config = dict(
    num_hidden_layers=11,
    hidden_size=160,
    num_attention_heads=2,
    num_key_value_heads=2,
    head_dim=64,
    intermediate_size=448,
    vocab_size=3932,
    hidden_act='swiglu',
    norm='rmsnorm',
    norm_place='pre',
    norm_eps=1e-05,
    positions='rope',
    rope_theta=10000.0,
    rope_fraction=1.0,
    qk_norm=False,
    attn_scale=0.125,
    bias='none',
    tie_word_embeddings=False,
    parallel_block=False,
    extras=['capped logits'],
    init='uniform',
    init_std_qkv=0.0445,
    init_std_o=0.0,
    init_std_up=0.0445,
    init_std_down=0.0,
    optimizer='soap_variant',
    learning_rate=0.00821,
    beta1=0.95,
    beta2=0.95,
    weight_decay=0.056,
    lr_head=0.00729,
    max_grad_norm=1.0,
    warmup_steps=200,
    schedule='wsd',
    decay_fraction=0.856,
    decay_shape='linear',
    final_lr_fraction=0.0,
    batch_tokens=[32768, 65536, 131072],
    max_seq_len=512,
    doc_mask=True,
    train_tokens=153800000,
    max_steps=2368,
    dataset='wikipedia_en',
)
Each number is 128 + 24 x the weight over its row's rms, rounded and kept within 0 to 255. Layers, rows and columns count from 0. The size above them is the row's rms in percent of the matrix's.

# layer 4 MLP down (transposed), 448x160, rms 0.242, rows 25-53, columns 0-79
size [ 99 107  95 108 104 100  99 102 106  95  99  95 101  91 103 103 104 101 111 102 102 109  84 104 102 101  96  99  99]
[[104 109 140 146 136  78 132 114 156 156 164 145 148 137  97 116 109 179 150 122 130 148 140 111 113 110 106 127 156 144  95 125 111 155 107  99  77 128 135 146  66 158  63 122 130 111 136 132 116 105 119 154 126 167 137 101 110 126 129 119 127 171 109 142 142 167 111 160 122 102  97 124 108 146 103  93 107 124 109 172]
 [117 105 121 127 101 116 160 134 157 182 108 126 140  94 100 104 154 167 119 105 109 105 115 130  91 125 145 104  80 114  78 196 141 116 140 141 130 159 116 120 164 137 136 112 136 107 152 141 118 102 116 148 138 145 139 105 134  92 183 126 188 145 152  94 128 147 134 151 167 128 126 114  92  89 135 102 122 132  81 146]
 [194 120 102 124 135 126 139  96  79 129 124 133 165 119 102 152 135 106 139 117 131 132 155 105  94 164 113  97 135 138 138 159 179 180 139 135 143 119  99 127 144 132 134 146 135 120 125 146 134 156  99 127 115 157 106  97  93 113 147 151 100 149 139  65 173  98 105 133 136 124  92 141 128 143 132  87  99 136  94 139]
 [165 120 202 141  87 137 139 140 131  93 138 194 145 115 130 166 137 131 153 177 129 158 170 119  86 122 145 119 124 104 168 139 138 132 127 142 154 117 130  74 105 151 131 152 117  98 134 143 140 168 129 164 135 115 125 158 165 164 111  80 125 122 124 116 129 138 174 121 149 100 128 135  85 100 122 106 147 139 138 125]
 [131  99 162 127 126 133 198 137 153 127 177 157  75 121 132 152 115  93 156 101 133 141  87 113  97  90 135 144  79 128  93 138 136 131 146 115 142 142 156 111 113 137 114 112 120 134 126 159 130 136 139  82 122 164 120 136 121 151 214 108 120 109 150 115 112 164 147 145 136 153 103 117  97 131 121  92  94 153 165 121]
 [145 128 151 115  90 105 119 116 134 139  99 100 105 157 127 133 143 113 178 115 108 144 195 141 130 138 129 114 136 123 114 137 110 112 127 121 120 148 135 164  60 128 148 115 144 182 136 139 130 144 108 143 109 178 128 148 134 102 133 115 142  69  99  85 112 126 112 166 102 154  90 156 113 136 107 131 153 131 120  92]
 [ 96 109 150 131 125 143 110 123  83 136 147 131 141 154 111 143 158 139 142 127  97 138 149 118 106 106 108 128 103 125 127 126 137 119 101  99 110 102 123 166 121 130 134 140 140 149  90 130 105 123 207 144 130 128 159  89  93 122 132 126 107 147 110 148 136 173 121  76 128 151 151  98 131 151 154 154 106  97 103 162]
 [118 113  82 108  97 172 104 132 164 139 114 117 168 109 158  91 112 121 113 136 110 128 122 107 161 112  86 141 140 132 134 188 127 161 161 137 133 113  90 126 136 121 125 133 138 105 118 148 151 106 124 114 197 121 122 120 122 112 107  91 170 132 139 108 175 168 141 143 176  87 120 138 141 127 148 145 148 113 175  88]
 [ 91 175 118 131 102 136 159 109 150 138 120 139 115 147  95 130 110 187 133 123 126 130 164 181 150 126  78 130 104  97 111 157 130  96  93 136  89 139 137 158 109 154 136 141 152 128 142 135 149 173  93 103 161 174 124 118 137 147 103 127 107 135 160 139 131 124 122 114 153 150  98 106 107  55  95 108 124 134 175 103]
 [150 168 121 130  95 121 101 146  96 146 125 109 131 142 125 157 159 126 104 160  94 115  78 160 146  62 127 124 152 139 110 124  81 126 159 123 126 132 149 153 163 155 138 147 136 113 119 188 150 138 139 105 156 126 154 127 127 146 125 131 115 158 196 117 118 108 156  95 115 124 132 164 117  96 124 132 127 177 159  90]
 [138  96 161 158 137 124 141 137 100 114 150 116 176 127 140 146 137  86  99 133 113 114 102 114 133 140 139  73 114 129 147 148 112 130 116 117 118 115 162 129 122  76 165 148 137 121 128 142 157  98 137 139 154 112 120 171 118 135 166  77 141 135  98 110 132 102 141 137  91 173 111 104  90 122 140  88 126 137 150 158]
 [164 148  82 136 127 115 103  98 134 119 127 143 127 151 121  78 144 127 162 122 145 128  97 122 152  98  97 144 151 105 136  94 100 166 141  92 135 133 115 116 141 119 131 158 111 154 133 102 158 138 154  75  72 119 149 143 114  86 143  83 119 116 150 163 121 115  97 121 146 113 167 105 155  73 156 136 137 129 148 134]
 [ 97 130 127 131 181  92 130 128 138 134  96 119 156 142 148 100 127 173 129 163 176 116 120 123 116 130 147 137 136 128 155 123 164 146 101  85 130 115 176 154 131 143 111 117 144  94 121 136 170 103  79 104 131 119  98 108 123 159 123 110 147 101 161 109 108 120  80  96 147 138 137 124 196 105 130 160 106 124 156 108]
 [100  83 145 143 158 113 135 147 117 161 168 130 158 122  55 164 129 131 137 133 118 109 131 143 120 137 111 152 136 134 168 127 168 112 136  96 145 130 111 135  81 161 108 117 130 137 119 100  95 144 122 123  80 123 144 121 100 121 133 120 118 143 108  87 133 125 166 129 113 130  96  88 168 124 138  96 125  98 163 120]
 [119 112 128 127 121 119 128  89 131 122 112 104 111 125 146 129 128 141  93 138 111 133 119 157 168 128 116 118  89 110 146 186 134 126 150 133 104 136 170 126 154 150 180 150 157 138 167 115 139 116 103  81 129 151 107 105  92 109 121 137 119  76  88 136 125 118 136 139 131 116 109 121 166 149 132 158 151 101 149 123]
 [175  93  76 115 154 150 121  98 116 126 112 107 113 112 128 150 133 109  99 102 141  78 141 101 155 108 137 126 135 123 135 103 124 149 101 152 112 116 117  97 128 143 130 121 123 167 161  55 136 111 130 142 124 115 122 137 125 116 110 102 143 145 128 106 104  88 105 157 115 133 123 123 136 114 181 118 143 134 121 146]
 [114  97 147 115  96 117 130 132 120  95 128 122 147 167 128 137 131 109 112 122 160 169 170 129  99 152 151 108 110 125  77 154 145 191 150 158  99 169 117 147 139  89 105 120 152 139 130 123 150 158 139 130 116 113 126 133 148 150 163 150 111  91 115 119 182 120 102 129 138 135 190 182  96 114 125 144 129 153 142 173]
 [138 177 120 139 104 130 108 118  96 139 140 137 114  98  92 130 125 156 116 145 106 110 139 136 114 155 181 124 148 112 155  92 163 100 140 124 127  76  93 144 116 105 138 142 103 133 156 115  87 109 120 141 170 134 114 115  91 117 110 106 142  88 127  95  88  91  63  69 128 107 140 129 158  76 124 104 136 123 123 141]
 [121 125  86 114 113 109 158 123 146 122 145 152 136 122 164 148 146 103 155 163 146 151 139 105 155 107  92  73 121 124 107 130 138 112 101 156 113 149  91 126 150 137 103 154 164 127 144 157 112 121 136 103 106  96  94 117 129 104 149 149 120 113  96 142 137 111 120 140 121 134 114 136 167 140 109 159 118 188  89 150]
 [132 163 121 127 106 122 151 146 131  76 130 117 141 141 128  93 113 147 125 136 127 148 117 173 118 121 123  94 130 130 109 130 103 132 117 139  97 169 130 143  78  74 136 148 129 126 131 129 140 118 109 128 126 154 160 129 136 151 164 106 122 126  98 145  78 143 158 128  88 143 122 172 118 115 143 132 115 128 131 122]
 [133 160 121 161 125 169 134 146 131 112 114 112 138 118 144 137 153 137 133 127  80 160 102 143 157 129 122 128 156 176 122 141 176 156 140 152 138 128 122 121 144 148 127 132 143 111 158 165 111 132 130 107 137 106  96 110 151 109 150 171  97 120 159  69 117 128 143 168 148 165 146 110 148 169 124 103 122 127 143 165]
 [165 116 168 141 110 137 132 148 126  85 106 169 144 134 116 154 144  84 152 116 157 109 111 130 134 132 117  87 129 138 158 157  86  75 131 127 124 122 148 126 115 124 123 132  99 147 164 144 159 117 161 100 101 144  87 187 123 110 129 172 127 127 139 106 104 100 137 123 120 135 146 128 132 142 102 114 137 132  92 184]
 [120  92 105 154 155 144 112 144 125 125 106 184 105 170 151 128 113  86 127 114 110 157 148 189  81 160 122 101 137 132 163 158 143 115 159 121 133 113 119 105 126 127 168 141 113 134 130 139 110  86 140 132 176 112 127 178 131 127  81 129 161 119 149 132 140 137 133 147  93 134 113 108 196 133 149 125 177 147 152 134]
 [138 137 106 105 120 136 123 113  90  86 164 118 149 154 142 130 191 106 123 110 116 112 113 137 147 148 131  98 183 119 148 159 155 133 138 109 106 107 115 128 131 147  88  88 101 141 118 112 114 113 141  97 180  98 135 114 105 176 101  64 139 152 132 105 174 137 143 149 130  75 125 179 137 141 125 118 125  95  94 100]
 [131 127 131 151 124  99 162  86 129 115  79 112 150 153 114 145 116 147 140 135 115 118 120 124 110 143 100 114 127 142 139 103  90 140 126 148 141 139 131 122 121 124 142 160  98 140 155 125 115 131 134 105 140 151 123 152 116 139  75 155 112 106 116 149 136 130 130 144 143 153 143 121 123 158  85 129  95 136 135 127]
 [109 151 133 155  87 153 134 110 100 185 163 113 152 145 125 141 145  86 131 109 104 132 154 109 161 104 129 180 138 126 120 142 155 143 137 160 191 155 108 146 146 112 115  91  89 153 168  95 144 105 145 102 156 102 113 147 111 150 102 127 111 105 132 151 175 102 133 107 138 173  87 167 130 114  96 174 118 140 129 135]
 [110 118 133 145 112  93 132 132 157 136 174  81 120 129 144 146 128 132  60 186 139 133 121 183 102  93 123 174 108 136 104 130 141 136 153 138 134 149 150  86  93 106  70 137 143 151 152 158  98 117 103 128 115 148 121 130 145 134 145 101 141 143 160 119 135 117  76 140  84 142 158  86 126 134 118  81 149 111 139 110]
 [151  90 103 116 124 165 168 139 145 103 159 111 106 135 126 169 166  75 171  56 109 126 104 116 151 144 161 139 143 127 159 140 136  98 120 163 112 135 157 158 137 129 151 122 117 119  84  61 181 126 123 145 140 129 139 107 132 141 129 100 130 159 116 110  87 143 108 124 168 167 130 103 115 157 160 111  80 106 137 139]
 [123 126  82 108 146 180 120 123 127 120 114  81 124 154  82 161  97 131 131 129 105  64 154  88 149  98 121 147 115 139 139 115 164 111 132 182  95 124 116 120  90 119 127 159 137 134 139 106 117 125 116 131 127 159 119 129 121 148 120 120 116 108 103 130 175 138 118 149 143 123 170 150 117 125 121 138 165  77 127 110]]
# layer 4 MLP gate, 448x160, rms 0.275, rows 26-53, columns 0-79
size [106 115 123 104 109  97 103 102  90 101 100  93  98  97  95  94  98  84 106 108  95  87 110 101  99  99 112  91]
[[136  75 135 105 162 167 128 104 163 162  81 123 139 137 107 160 117 133 133 144 146 154 112 139 104 133 138 140 122 159 153 133 107 117 153  90 115  78 113  80 130 115 145  98 142 121 127 111 110 144 147 145  68 127  94  84 136 148 124 124 118  99 151 197 104 147 136 135 107 145 161 153 130 135 107 176 134 151 162 117]
 [138 103 143 154  92 115 183 137 111 114 140 120 119 138 118 116 169 122 121  94 122 131  91 113 106 118 136 133 134 142 131 103 103 129 148 125 114 135  96 141 156 107 153 134 107 193 149 140  89 118 146 104  67 145 112 120 134 103 155  99 102 122 115 111 210  99 151  84 122 143 173 111  86 127 134  65  94 111 127  91]
 [128 145 126  87 153 151  74 125 101 116 116 136 152  95 116 158 115 136 115 148 128 121 132  85 118  92 123 175 101 174 124 160 140 168 146 131 158 134 102 153 109 141 136 152 120 107 121 143 133 138  62 132 119 100 177 115 133 163 147  89 122 107 150 128 101 168 108 128 129 141 109 106  95 151 153 146 141 101 123 123]
 [ 75  84 154 119 140 132 134 114 164 105 155 130  88 112 103 105 134 106 125  77 163 141  96 128 129 119 136 124 124 151 112 142 130 120 147 114 113 125 107 111 152 105 146 112 144 205 159 163 136 116 133 131 164 133 135 156 123 155 135 123 118 133 143  94 122  88 132 132 129 131 126 108 133  93  91 139 129  77 165 123]
 [120 124 111  97 111 104 124 182 112 133 131  91 120  88 114 161 174 184 112 116  96 105 112 106 150 103  94 176 118 143  88 150  97 119 158 162 124 145 136  95 103  99 114 149 131 134 105 140 158 118 146 136 145  90 156 115 128 137 133 141 139 154 129 116 140 181 119 139 112 225 117  88 130 132 138 107  75 107 138 136]
 [110  81 102 156 128 178 135 147 123 140 137 172 122 135 122 169 111 171 171 125 137 121  98 112 119 138 144 155  85 127 143 162 106 199 134  90 157 129 139 111 112 105 130 109 126 120 140 108 144 141 138 149 173 126 157 135 110 118 155 113 102 127 165 112 135  97 158 159 113 148 153 143 109 148 137 159 165 158 166 113]
 [131 155 171 122  93 112 119 133 133 121 139  95  96 151 106 162 143  92 130 136 151 133 150 146 107 114 147 102 137 133 141 102 100 107  89 169 117 146 139 133 144 118 135 126 102 119 146 118 129 136 148 136  96 163 123 150 126 148 111 171 140 147 142 143 125 102 110  99  89 136 176 104  95 150 117 121 134 156 113 143]
 [152 137 141 128 129 137 151 131 171 152 161 160 125 108  61 122 138 111 130 124 144 117  77 118 144 162  96 136 132 142 123 141 125 139 102  89 123 121  69 159 119 111  82 136  85 122 133  97 134 151 118 145 138 141 136 178  96  97 151 122 127 141  99 130 126  96 143 132 142 119 112 115 114 159 100  99 126  79 162 116]
 [139 118 131 146 153 119 125 109 148 134 105 103 113 110 130 135 128 134 142 146 120 103 135 137 132  84 166 158  90 148 131 142 175 134 111 119  78 151 135  82 138  82 162  99 147 127 146 131 136 119 121 138 150 127 110  89 105 116  75  98 116  98 127 120 115 137 134 130 112  98 119  84 124 127 146 123 133 161  90 144]
 [111 129 132  89 107 119 132 123 114  99 101 115 163 152 152 132 144 119 180  98 142 129 128 110 139 164 153 123  92 109 104 153  93 127 130 123 130 133 157 126 167  72 151 138 103  60 124 152 129 121 122 156 179 167 147 155 160 131 172 119 124 142 102 142 100 126 119 139 104 143  92 107 100  92 112 134 146 107 137 138]
 [148 130 116 162 128 115 112  98 136  85 126 115 125  91 136 131 143 169  97 124 150 119 110  82 182 143  95 132  95 111  98 110 148 113 144 125 137 153 159  85 114 146 170 115  93 133 134  58 128 146 122 128 128 143 137 140 137 120 123 122 108 105 124 142 186 132  86 133 125 108 156 130 149 135 141 119 119 180 142 112]
 [132 134  82  96 119 136 124 124 166 110 124 112 148 143 142 149 117 175  73 144 157 150 175 169 130 123  95  81 152  88 139 130 141 182 122 125 145 173 122 147 152 120 101 121 126 141 169 140 160 134 140 110 110 130 149 132 145 111 142 138 114 135 135 123 145 155 109 101 113 161 143 153 107 167  96 137 124 153  67 112]
 [118 128  92 148 129  94 141 122 107 109 162  99 138 104 108 161 146 120 123 116 153  71 141 110 147 127 147 144 100 123 114 161  83  82  92  73 105 140 139 140  94 107 195  96 110 146 195 134 134  92 137 152 118 134 152 130 131 121 133 134 103 123  98 126  99  72 133 106 118 135 134 163 135 153 101 144 117  96 151 110]
 [123 122 102 133 101 119 160 125 175 130 116 181 107 150 113 145 136 138 142 120 117 116 146 137 140 140 133  97 102 134 127 109 117  75 129 142 125  98 100 136  90 163 123 106 108 125 151 157 114 130 141 109 135 112 143 153 130 193 131 123 129 155 113 127 164 124  99 110 125 134 180 127 138 149 136 129 138 176 144 155]
 [127 143 125 126 154 114 133 134 139 137 118 129 122 137 132 121 104 138 145 110 114 118 127 133 166 117 128 155 107 112 110 158 104 116 144 104 142 171 114 120 107 110 137 133  82 108 123 166 138 116 158 121 142 125 157 161 101 123 145 112 127 131 154  90 146 105 180 122 141 145 170 122 117 124 157 114  94 141  86  97]
 [ 80 112 144 102 155 119 100 120 133 140 116 134 113 144 138 142 109 111 165 128 108 137 146 120 159 112 131 159 164  99 123 130 121 125 142 134  73  69 136 129 119 157 142 144  86 141 119 110  77 144 146 117 122 156  99 121 115 126 144  89 155 141 139 142  55  42 151 115 169  80 139 144 120 167 134 143 101 118 117 162]
 [141 105 143  96 116 155 104  89 124 109 160 161 111 185  88 137  98 115 138 146 126 118 133 138 147 140 108 127 166 125 134 145 102 157 147 164 125 142 149 150  84 152 108 120 134 107 142 127 126 132  98 124 137 131 100 119 182 137  98 119 119 122 119 110 157 143 108  96 128 156  90 116 123 151 112 131  74  91 146 137]
 [140 126 116 111 138 167 187 131 126 136 119 104 140 158 127 136 132 121 139 131 138 190 135 143 125 124 127 108 125 128 115  91  81 136 120 119 130 134 134 139  93 111 109 119 119 139 129 144 143 130 118 116 117  71 144  92 130 148 169 123 117 120 114 124 140 146 128 114 141 144 136  99 123 115 115 147 167 116  85 147]
 [159 141 140 100 114 122 158 150 172 130 157 103 100 112  82 160  92 157 112 114 124  98  85 132  90  85 141 106 124 131  83 145  94 130 101 156 152 121 106 115  71 110 138 150 141 112 128 107 159 104 175 133 159 156 104 142 131 115 130 120  98 136 111 167 127 163 110 148 112 192 109 156 128 101 130 117 131  63 116 116]
 [130 134 177 108 105 141  91 130  86 122 116 128  90 149 117 149 139 121 139 175 154 123 127 107 134 150 153 168 129 118 140 114 105  80 108 130 131 103 116 114 143 167 154 112 132 143  95 134 141 195 128 113 156  94 147 147  89  95 140 101 114 127 118 170 172 143  70 135 117 138 106 134 123 103 141 128 123 144 143  86]
 [136 141 119 151 140 133 135 133 112 160 128 108 138  44  78 124 129 126 114 139 145 112 101 158 143 100 153 159 102 113  73 114 145 125 157 112 141 137 103 131  97 144 116  99 185 139 124 143 123 139 147  95 129 130 142 112 114 140 122 137 142 128 126 126 104 127 147 127 125 158 125 123  73 100 123 122 107 114  82 107]
 [112 134 153  82  87 123 112 154 169 124 155 111 175 156 114 142 110 121 140 182  95 120 158 144 116 122 122 134 136 129 111 130 117  81 139 124 119 120 148 116 124 114 122  82 112 128 146 115 121 148 123 150 134 129 177 144 131 122 158 111 104 136 127 146 128 151 140 115 148 112 144 140 121 111 156 142 129 149 106 157]
 [112 122 146 115 119 135  75 131 176  94  90 142 114  98 105 148 172  99 126 188 131 149 125  66 133 117 111 138 151 122 160 150 125 113 148 143 154 137 135 169 109 135 133  90 155 104 120 100 105 139 138 125 142 130  93 176  93 148 137 123 149 125 140 111 140 166  91 125  70 120 134 111 123 164  94 124 138 131 178 110]
 [148 155 139 172 140 114 112  84 139 165 132 107 150 127 100 141  87 124 113 141  83 136 147 144 108 122 120 114 124 141 160 130 105  85 151 113 157 161 151 128 139  94 126 143 130 105 113 134 141 171 118 126 143 106 138 130 157 141  98 137 121  72 103 143 152 149 168 161 114 155 173 114 166 104 116 162 146 136 145 120]
 [165 137 141 126 134 111 152 108  97 130 151 110 149  78  95 116 122 124 138  99 132 168 146 121 177 162 101 186 166 110 131 133 138 113 133 123  92 116  94 170 114 123 123 116 110 108 119 121 113 135  69 122 122 143 111 166 137 118 132 103 119 108  82  70 124 146 109  93 116 159  77 132 108  95 148 136 143 108 155 150]
 [ 86 114  98 152 119 138 127 178 124 148 138 114 109 109 132 106 130 133 128 124 118 134 106 112 142 144 111 127 150 163 118 136 167 116 108  98 131 148 127 112 120 147 158 185 123 131 177  92  95 177 101 137 133 169 125 162 123 143 182 113 117 114 131 144 130 118 143 176 180 127 115 105 146 110 127 152 147 153  84 136]
 [146 155 140 120 145 125 149 157  77 128 131 105 160 151 106 144  98 157 113 132 153 156  97 119 129  95  87 131 101 134  96 183 124 124 158  99 161 119 104 119 112 159 165 144 145 137 106 142 119 130 170  87 138 118 147 105 146 126 126 161 145 125 170 149 151 127 158 104 117 143 136 159 154 163 128 138 128 158 123 161]
 [137 161 129 107 107 156 130 116  93 126 137 119 106 148 140 173 178 116 114 121 128 106 126  78 154 144 147 119 127 138 127 141  79  99 182 115 133 120 117 132  83 139 178 151 120 129  97 122 120 132 112  73 145 132 143 101 146 134 124  95 176 143 119 109 139 113 123 143  86 115 148 117 131 127 127 115 156  80 141 114]]
# layer 4 MLP up, 448x160, rms 0.268, rows 26-53, columns 0-79
size [105 108 113 102 102  93 101 102  83  97  97  97 101  95 100  88 105  95 107  98  93  80 108 102 100 100 105 102]
[[136 127 116 128 117 105  90 140 122 140 136 133 151 132 146 136 157 133  63 146 136  46 113 138  87  95 111  65 105 170 108 163 145 163 106 119 118 150 119 129 129  91 130 100 126 129 166 120 142 176  95 119 123 147 132 113 136 127 181 127 132 128 123 128 113 121 127 111 141 100 151 178 137 130 116  98 148 126 124  96]
 [144 118 139 146 124 175 112 121 149 178 170 117 108  91 121 110 119 132 117 167  99  94 134 138 132 149 140 121 122 125 131 111 152 114 123 125 146 127 114  92 110 146 159 129  70 127 138 136 121 116  90 130 159 152 122 153 127 186 122 114  98 120 154 136  82 167 111 152 159 119  64 112 147 130 128 164 114 103 133 132]
 [154 102 144 150 173 152 109 110 104 115 118 150 130 151 114 158 106 112  77 136 138 132 113 143 120 148 140 158 147 181 117 135 118 141 150 117 127 131 112 149 101 137 157 137 147 146 154 131 133 100 104 147  98 113 108 148 131 104  75 117 181 137 130  84 143 142 143 152 132  76 136 111  99 119 145 124  82 126 118 110]
 [131 126 111  90 177 140 119 132 154  99 139 167  98 110 108 107 128  97 113 112 133 124 191 131 134 121 155 183 128 124 131 115 129  95 113 162 165 132 144 114 112 104 120 125 124 169 165 162 153 147 118 146 143 120 145 150  85 142 116 165 112 144 135 156 153 101 157 130 107  83  92  85 152 101 130  97 149 103 122 137]
 [143 133 146  91  98 176 105 118 127 117 117 136 122 128 155 151  99  97 160 123 144 128 132 100  93 173 133 121 108 115  96 146 129 129 112 117 138 125 121 162 149 106 140  98  93 181 130 137 152 119 155 105 120 158 151 152 135 133 140 123 152 120 106  97 104 108 111 134 154 102 136 126  97 140  87 110 163 111 144 156]
 [144 142 103 166  97  91 125 140 130 134 166 111 165 156 135 106 127 127 161  98 121 113 138 118 162 146  95 133 137  96 141 140 124 123  78 146 112 148 103 163 123 118 173 141 108  98 141 146 160 154 126  87 194  97 121 109 143 111 121 153 130 164 124  97 112 130 140 143 146 175  95 117 115 167 136 140 161 180 156 126]
 [140 138 123 126 105 115 133 144 117 133 141 110 214 122 129 143 127 127 103 141 101 140 143 124  95 149 118 134 125 118  69 124 187 140 111 157 108 111 115  86 131 121 134 136  99  97 116 125 129 116 125  71 141 128  70 144 170 128 140 128 154 165 124 174 148 175 156 131 125  94 134 126 119 117 113 118 157 133 173 128]
 [130 119 115 178  86 120 148  93 144 172 145 166 114 128 121 162 139  97  85 101  91 100 153 105 110 180 128 152 181 133 133  98 119 134 126 108 170 144 103 116 112 170 134 115 138 141 155  62 120 182 122 118 131 116 135 138 128 101 147 148 146 158 139 128 144 101 129 150 133 113 121 181  86 113 115 110 117 137 152 115]
 [122 145 165 141 180 110  99  95 134  90 152  89 103 127 123 161 197 104 134 140 118  99 129 129 155 128 146 162  96 105 134 149 157 132 113 100 117 127 159  62 135 119 131  86 130 141 179 134 149  92  75 147 127 161 127 117  77  95 115  94 119 112 140  97 131 161 138 136  93 139 152  98 110 140 107 118 150 162 130 124]
 [102 155 119 145 108 123 177 126 137  85 138 106 103 155 146 146 189 130 167  63 136 110 133 126 117 138 127 117  86 128 190 115  86 127 144 111 171 126 154 113 138 112 169 123 119  90 120 144 142  91 128 125 150 129 135 140 150  90 132 123  96 145 111 113 112 135 151 158 127 103  87 120 113  71 128 140 130 128 113 146]
 [156 110 113 129 124 115 132  76 152  94 141 112  89 112 129 120 117 180 128 120 141  83 124  83 175 130 114 133 104 140  98 144 141 117 144 104 110 183 151 109 146 146 138 113  80 143 133  96 104 135 118 137 146 142 137 107 124 123 102 123  80 108 147 131 155 143  82 151 105 101 181 139 165 149 160 140  78 163 106 135]
 [122 145 126 155 161 100 145 113 113 115 152 110 143 102 140 125 165 129 126 123 176 100 160 163 113 142 152 127 123 131 158 120 151 113 109 141 117 114  99 104 161 110 136 111  99 199 130 143 137 149 169 162 183 170  88 148 155 143 130 115 128 115 113 122 123 119 101 142 134 130 127  90 128 133 157  96  96 103 175 145]
 [137 121 135 134 105 130  64 119 126 137 134 162 112 141 112 114 134 130 124 114 116 150 118 151  96 150 109 135 163 109 167  82 201 178 161 155 142 142 127 117 155 151  79 136 142  89 126 134 123 144 110 113 114 118 118 144 131 133 114 138 106 116 166 131 147 158 101 153  92 105  96 128  87 108 157 140 147 124 105  98]
 [127 188 144 122 112 154 155 135 130 138 119 119 110 143 152 104 183 114 114 142 181 143 142 124 106 141 129 124  97 122  92 129 139 123 114 124 107 151 126 155 152 171 132 114 127 136 111 143  92 137 153 109 124 131  86 106 155 105 152 132  85 149 105 110 132 141 115 124 163  98  94 115  98 110 138 107 160 137 148 111]
 [154 150 123 105 118 155 130 140 168 119 173 116  86 112 105 136 144 134 140  91 132  83 167  96 155 132 124 180  82 169  87 130 153 117 125 149 118 106 150 132 134 105 140 183 167 125 101 116 120 125 114 121 134 106 145  96 133 142 107 146 138 184 140 113 147 140 151  93 111 116 131 143  97  92  97 154  95 141 110 100]
 [140 116 144 128 146 106 117 140 102  88 138 104 148 134 139 123 148 124 139 119 133 121 108 141 149 123 152 144 155 105 126 134 167 114 115 130  65 111  97 150 119  98 113 113 117  83 144 136 134  75 111 134 144 127 122 147 147 137 131 171 141 134 168 130 120 146 153 101 168 139 125 172 135 114  91 117 196 154  90 132]
 [160 110 149 122 110 152  94 133 130 113 112  99 159 143 110 139 120  98 163 147 125 144 134  99 160 139 126 111 121  99 146 159  96 131 148 134 116 144 177 146 135 130 101  92 161 138 128 128 120 109 128 128 129 180 130 153 122 171 110 111  89 132 123 132 163 154 145 136 128  57 128 139 158 144 108 109 133  72 146 124]
 [117 127 117 132 123 149 130 102 121 111 121 117 169 140 161 137 137 138 130 147 135 137 120 146 143 129 142 121 113 148 111 134 136 125 105 146 131 121  96 145 162 111 154 166 126 138 142 161 120 116 153  90 125  97 172  72 149  70 147 106 164 130 109 145 130 109  72 138 162 116 130  85 171 129 112 131 124 180 122 137]
 [119 151 155 125 146 133 101 150 155  85 113  92 145 155 116 120  85 156 118 136  91 111 122 108  90  94 135 130 120 145 118 182 104 166 121 166 115 126 128 122  91 111 143 138 146  97 147 127 164 125 129 175 175 182 151 141 123 119 125 145 133  99 123 162 128 164 143 122 135 130 129 144 125 115 125 111  86 118 129 130]
 [133 164 130 110 160 108 145 135 109 137 104 140  98 119 142 164  92 113  89  84 125 134 144 125 128 145 108 164 101 127 119  84 138 119 111  87 120 127 120 168 133 130 181 129 141 135  71 110 125 146 130  87 173 136 134 133 184 141 107 141 172  90 147 106 114 102 136  97  98 139 123 120 123 169 125 118 132 138 168 151]
 [110 100 136 145 137 122 117 141 124 175 113 124 143 133 135 114 125  83 116 117 101  76 105 153 107 200 147 116  95  98 139  73 168 122 111  85 111 156 137 101 127 184 148 158 102 130 136 181 134 108 124 126 120 153 133  98 140 140 128 155 152 141 138 145 143 159 155 129 159 157 155 112 148 126 143 121 139 153 145 139]
 [110 139 133 114 107 144  64 142 166 113 128  94 153 168  98 120 107 121 124 179 108 146 144 137  73 140 142 135 146 123 108 116 111 117 152 104 137 114 135 144 117 116 100  97 111 127 146 129 134 118 127 177 106 136 150 136 130 106 151  85  97 122 126 120 146 153 126 114 143 110 118 121 120 109 149 134  90 139 140 143]
 [155 157 120 115  91 141  70 101 127 105 108 125 136  95  96 161 178 123 137 142 127 137 136 116 162 122  81 125 118 103 145 152 147 141 126 184  84 170 122 139 125  96 145  94 142 120 159  87  99  96 123  68 120 127 108 172 159 157 118 112 163 122 139 119 125 126  90 118  87  99 152 104 120 116 121 136 146 145 136 100]
 [103  91 124  99 144 145 119 113 150 130 141 125 102 128 136 124  94 147  85 123 141 167 136  82 163  89 118 122 139 100 125 152 104 129 128 134 143 152 135 146 100 182 113 147  97 176 171 124 142 130 150  97 172 123 170 123 105 133 128 107 181 155 106 153 154 136 110 117 114 121  88 163 119 135 144 123 108 104  91 161]
 [129 126 126 131 148 115 122 177 125 115 142 145 134 134 107 111 162 149 132  90 147 130 129 144 134 160  96 157 155 137  90 167 121  92 165 153 162 140 121 160 129 107 129 170 115 143 138 151 141 106  90 139 103 150 127 107 177 142 181  85 144 109 148  98 124 117 107 134 110 151  90 137  97  95 122 136  93  93 155 113]
 [119 118 140 126  74 147 170 132 113 145 121 196 139 144 144 136 125 101 132 107 115 167 104 129 159 112 113 145  90  82 123 101 130 136  96 131 136 105 118  93  70 117 149 138 163 139 120 120 120 106 124 131 111 107 114  97 131 128 152 139 126 111 114 130 140 127  86 155 162 124 133 160 161  99  98 144 128 145 139 139]
 [128  96 145 121 151 105 154 117 134 126 130 118 175 179 106  68 121 155  83  82 150 151 143 131 144  93 113 187 113 111 114 116  83 155 121 146 160 114 106 152 148 137 106 150 170  98 160 170 164 136 120 111 119 154 124  99 140 119 160  97 138 168 160 128 122 120 154 133 118 138 173 151 142 166  99 130 161 126 116 128]
 [152 165 126 113 124 142 106 107  96 124 146 105  93 159 110 139 143 141 111 127 148 121 127  88 143 133 136 123 113 106 131 149  72 147  87 125 129 133 109  94  94 142 136 155 112 142 165 198 130 107 103 116 158 154 102 130 116 133 107  95 129  99 135 153  97 132 147 102  73 109 142 111 114  93 140 108 143 119 119  98]]